Weights of a small GPT-style language model, trained from scratch on English Wikipedia.
Size: width 128, 4 heads of 32.
Architecture: RMSNorm before each block, biases on query, key and value, normalized queries and keys, some layers without positions, local attention windows, shifted keys, exclusive self-attention, normalized values.
Each number is 500 + 25 x the weight over the matrix's rms, rounded and kept within 0 to 999. Layers, rows and columns count from 0. Numbers have three digits each.

# layer 13 MLP down, 128x768, rms 0.0744, rows 0-127, columns 672-703
471520506502501512447494492494490503515480482487486464523449498549462504495520476495496439474500
478503521514475539482498499489512510522480499516514520485482498492456485500486540491506537484550
526480502496512481511489502497499504463501538500471472479496471474497504505521490469509513484502
517512502510456499500459480495451468522488533507463517570478529530527451463495509548447429540505
479511518475570489480522481488503476492504475495520509497492504497458510479495495490502527531516
492528530512507481486474503465486458483565545500490504477561473488486548526491485499509502471521
507514471496508495495533479498504497526462521476504488461501495525502471488472490479502548513525
500557472507508467470470544482491516478507472544491476478475507480487506524490491508462515494480
562542487524481500526449528453463520483504538475484507476487509516511513485455482483486501470522
500473465516476504478525526520486549487497448463486488510463511500451506496490481505459464517508
563529540457531536495548518501482492509468482512468532524537484542519509479504505467528477550511
554480493491497451519513508535494514479482484517475562511492499504501470476499494497507529505541
569504474507520531477511472502531468463462449468440454514459458452505498484501486502497500515524
477493466496518515511470506508521518500547505542520538511524500488480537495538506496520503441524
491521501455508477513493500482500469475473460501541521489534511519501552535494502578527576531510
502482520497516486542504493467559478479492488484519477532477521490486493575492514444512518504490
489518508521540524488524467535516500493510433483477503463498467479533495479457505519505470472506
493535515506466537504526476471506484526515479503500542543478517473545516510482507488520541452506
464483457514511541490550492465488485490492484439561463476440494467478508485505479464530501482478
465503502521482496494465528523532469519530449489519477518488509503458473528487505482501445519477
493497477524517555529488525459497511512509480514453527524463519521509495526510424512491468506492
535536498498503499483529505458490491450518505506492511534507493482506498494519507488492496501532
542508472510538527501531501499491511538525516543482483525526517504512503493472485505488465464528
529501509518505518474522523501509503518523539486480467482466476497465518537559518534487510537471
507492507450502490506506479490486480514474544484500529518467496532495559541506496473467469491514
492525547500499495477507522499477476474524546510512474470507526511475517504515492533480496520571
504542507477499519479536455506497531531492474492460481447520506515478517486509507462490485467497
496523538480474507516497493474479496508552496483537483519506470503493512512509505479533494514504
521512498505520487496458476517444554529494517475483514524509470495483530467497465523521544491493
480479511518515473533525486452539467511505511482475513500506492526504521478487510474478520484476
490516509504495485494503472486543467493461491522501504486522511465497496511515485481491498488509
501509468530477463510510488504535468501497522475508519470480460509498521521520485517492503518454
502505519547537523530534470492494498474476511500497515481521510480467512499489471510533504461511
487513518460498505511517526465550477469475490523499456522559475526493494510509522514482521484484
460493514494477504483520509457487534512475486528498492509473495479456468475538472492526516518514
488501509468542492500518503503523532503513466496466502505509522506518505509457469447537493514473
527463518525534473449465514492523471514512535511532502500504504512491477523478533503516505515523
508498538487492563503517509479490486530494493523484506483489486469517461483499501532520539474503
498479481524501503542447512486489500483510523490478482478509508494523547510516500500484471502471
500503508508482520495489539537520473506486491484471516562496491496470505500512514473469520507506
488509484519514492540504485514483501514463480512501453534517530533482515504485514474489482479499
496482473475501470545519517522513511505474496491493479513486502508484510487479491510488528503514
496474476466477531499563470521517515494504496504496521511477507519506470530484494494524520519497
480536536510509511512473539482478526536456504523502545491454480512450543489455516460456505485520
501494534502478513536516512490490499525503528454478485478487505486527485514458479474525485483522
487493524507505485492523514496518494499461508453547463478464526455531516482538504525498547480484
476524459514502505498482522481518483496505465522478515497502523493471506527502472531520466474512
489521524513480495563499481501507510513488484527490492462518498514501480487466502485531490453502
508515460470508513490537484511489510451485537499506465470504480521487520493530444506521493508525
463488472497517479551495500518509472491551451500468527468523504484529487522477548476428484488472
479506510449510491517506480492495524497505504512469463459478516460465485547497491499507436472464
479490551493515541512509455487517508535518442520491486490496521503514516517467489476514485509501
481527508526542498477531507514480519529491541543483464502558542484545532486542462532488463446519
490512468481500536500496535524455513542505494519517482481523487478507495518507503495525501511487
428483491519529528505510480511491462524477525514484500533505496522478482485531480459479467553471
518508485543488518488512492480518533541496488485506519487520528503532444551545484461487492498498
489512531531474519446513473495477450492488529483495465484525486452490518517550485464449486526489
538487453521479481506525500552514498447533493462503505496517550551476524493523497518502480512509
545516528511532462480503523496460497502520461496477531512540506506518452507504471508518498510528
569501510484506512489539501478499478470479532472524483527531465464476473493517462504475503473512
527519513523488533474481491491475505508501487485441524547524507507505484519494447538444460496484
514503483480502499459527509462494522567508469529515548510466494485488484461528493482492518475520
519510512529515482564520515508493520540504471470451503527500512528575526543497498520471532492426
456490466470517467495474504479470495455475532528468489470492506464540528490505503487498508513507
479454553494490519508545547542416522464500507465513538497526550506505461508480491477494521521488
466503506492516509492502490514487511511503450538511542497553482476468544468518470502462527449514
518475479520491525461484514502534532535498503562474522486485504521491514479501519504503483503502
519474500500506514506508502486483522526512484526516542504560496479489505480557522480490511480499
548517556474503514472499505500500507520474541536502531483466517495510515483474513514499482501549
460495486470529508472520528514476527503505523524545519506512475480506512542504492465495440466501
492489553492564483487477550515515473484487493479510494495459465452484498487495483513506506490532
506505515501500506528521507524512486519477551529473537483452508473472531519488507507489546484504
517519503517506488501535487477518520477503519458501518592497530492472468532507464512496547490506
508494488519490512499516502517484476512501519516523494485437500499522455508478496533494428514516
501486496502518523512481505534495483441485527502513511507452500553511501492484515505525519496503
540489543534480511499498531473548466502505510501500498544476519492510483505542555517469468508487
502523467473453517528515508491518508530544487512526490526504520470489475501458487517470483516559
487526489487499504536490498489483530498487464505479522466491476488506523492504473546504554450515
508494490516488499527471484518491514491489542488547477504481488497520515526565561488506478439508
506463478513517491481512520502505515468483495515590507491537521502487504530522521495484520495511
544524488514475533502429530563473527439503520472503501467507491460536518519512496504529526471520
524502494529488538500503525550520477513527520505543477463495538525498433477516458491485479475502
477517497500498519518510498466531509534557556485482484524520478512456502507525531461450447496478
518492491478485514532496473508512455456496490452502483459484502452529498535476527440481518429476
505533479495517501493502503497513520479522494506478511487534484500503528482531511502561535484486
498543506508520500493480496530464509457470510461493470462524510509441457462523492427526531507480
510542503531490487501486525488467545489502500493496530506502549516458496469464504480507512473517
498500542497488546470505488485479472485532469506526483523505478474493430491511508498492541489503
449494510470530492505504518488504462520465473466505508489509505448490514465514505460514466503474
469494522512467525537521524469516514519527483487465531508481563546519528515491507508474493527511
473517483471487514497495522493506464552478505527520468456504499485490473438518509472518491558481
501490497497478490502530527529493519473517490503478497509480474443551522469526496480547451511513
470475498503503513439540508505523522506527453495529529537495535488525514470457485485480455491462
493487527506522479532507510528452490480482472476471506534496508521459488513518524525501524518471
476504522517493462515483486431502507485506491483492436471500546484501514491429560511490481499510
511505491532519535479497521511511520497526497494537533512478507495513482508492474515482461517472
510522506517522485545505470510461478504493511430517494499505506538537500494494524438473514464514
520480502539491495498482457462503564541445496480496516489493498505523511514519475470490479459471
500480519477518499537513497502485542449507520509513492503547515503527504526522464496523518466512
510494482506478523547522504486481494490493475519545493469527538505498523477504493501488503545490
512496475490525493500478505510484458482505489488483527490490501470496504431533520489464490554505
469520467464497494465499493515489498543468525446486540520464530490489506498488488504529515434491
491504504517486531522491475511487479492483493504531483507522491492538525534511532564488508487450
521509493510486489494485552512515504488499507461518504497483506463499501558493525485528466520497
481506481453494534462515466455501518511475505467480506520541491509491509534517524513482526481496
543521483488477471508514499484537508433479469515484514494478521485486527482538505537515504504492
492530539504480467511484499477498506510498507475514537471500525458474506525514514513488514480471
454469493508507497523508532516512484454482492458525492583511489501543492461494465533498485513473
482524475512519459498519517541506443502476492524498495497452521495486471456521511548475481450460
486509521509537513483481484486459520470452461493468429499541517499501493499517502535511469483498
502503450508479485489454492491491517483471510544478484566507505524492465448485473450504500548497
505509527491452494468460509502517496499537494503491500518489473478464487462476508460493520497489
496508515507523519529469528490487514539504513500480463480491510510479558483515503523479474536501
478525453478507519503492503472531538500555553499457440453480498490485467472512471495482504504489
531489502479453474505495478487511508511522494557503466491487518517463444467520484496478519452521
468505515471506478541543481506511478523484499524528494487511503478462488436557491473516532461531
499476498510497521519484474503489493499480507501495503472488500487472518533532466471482483512493
521491503457536520496449497519492536437503473421497452465495536522480504507496522480517505487491
513471451512484502490498508507509475452471508469498500488482537498490500508524471508529499460490
511481466511549510527567475489477484530512520519463528534494507540473497457488460486487465522494
495515505525485454534537538505482535554467490487483481468503561517497508479498508467498487506485
510504527525466473465553514472500488481450511483488498504498496513494513557513477476511467493515
479477482471471492488494516470471525547448529500447469486543528469494521513536478539507501527528
460517456550524506457528518507537474469506527492473525499484511460471508478444481513493498503516
481516490500480552451537497544502438495491468447522502498502477466479488518503526476503510495492
497501504509504479478511489526466534476505522483529495489512459449524509512477480466507513506486
475461434467515510518497486493512476501525481475476503559495514474510507472471491539518478478501
489524517464461500510497490503536518514505512501504492507503491540457530469460464489459514477490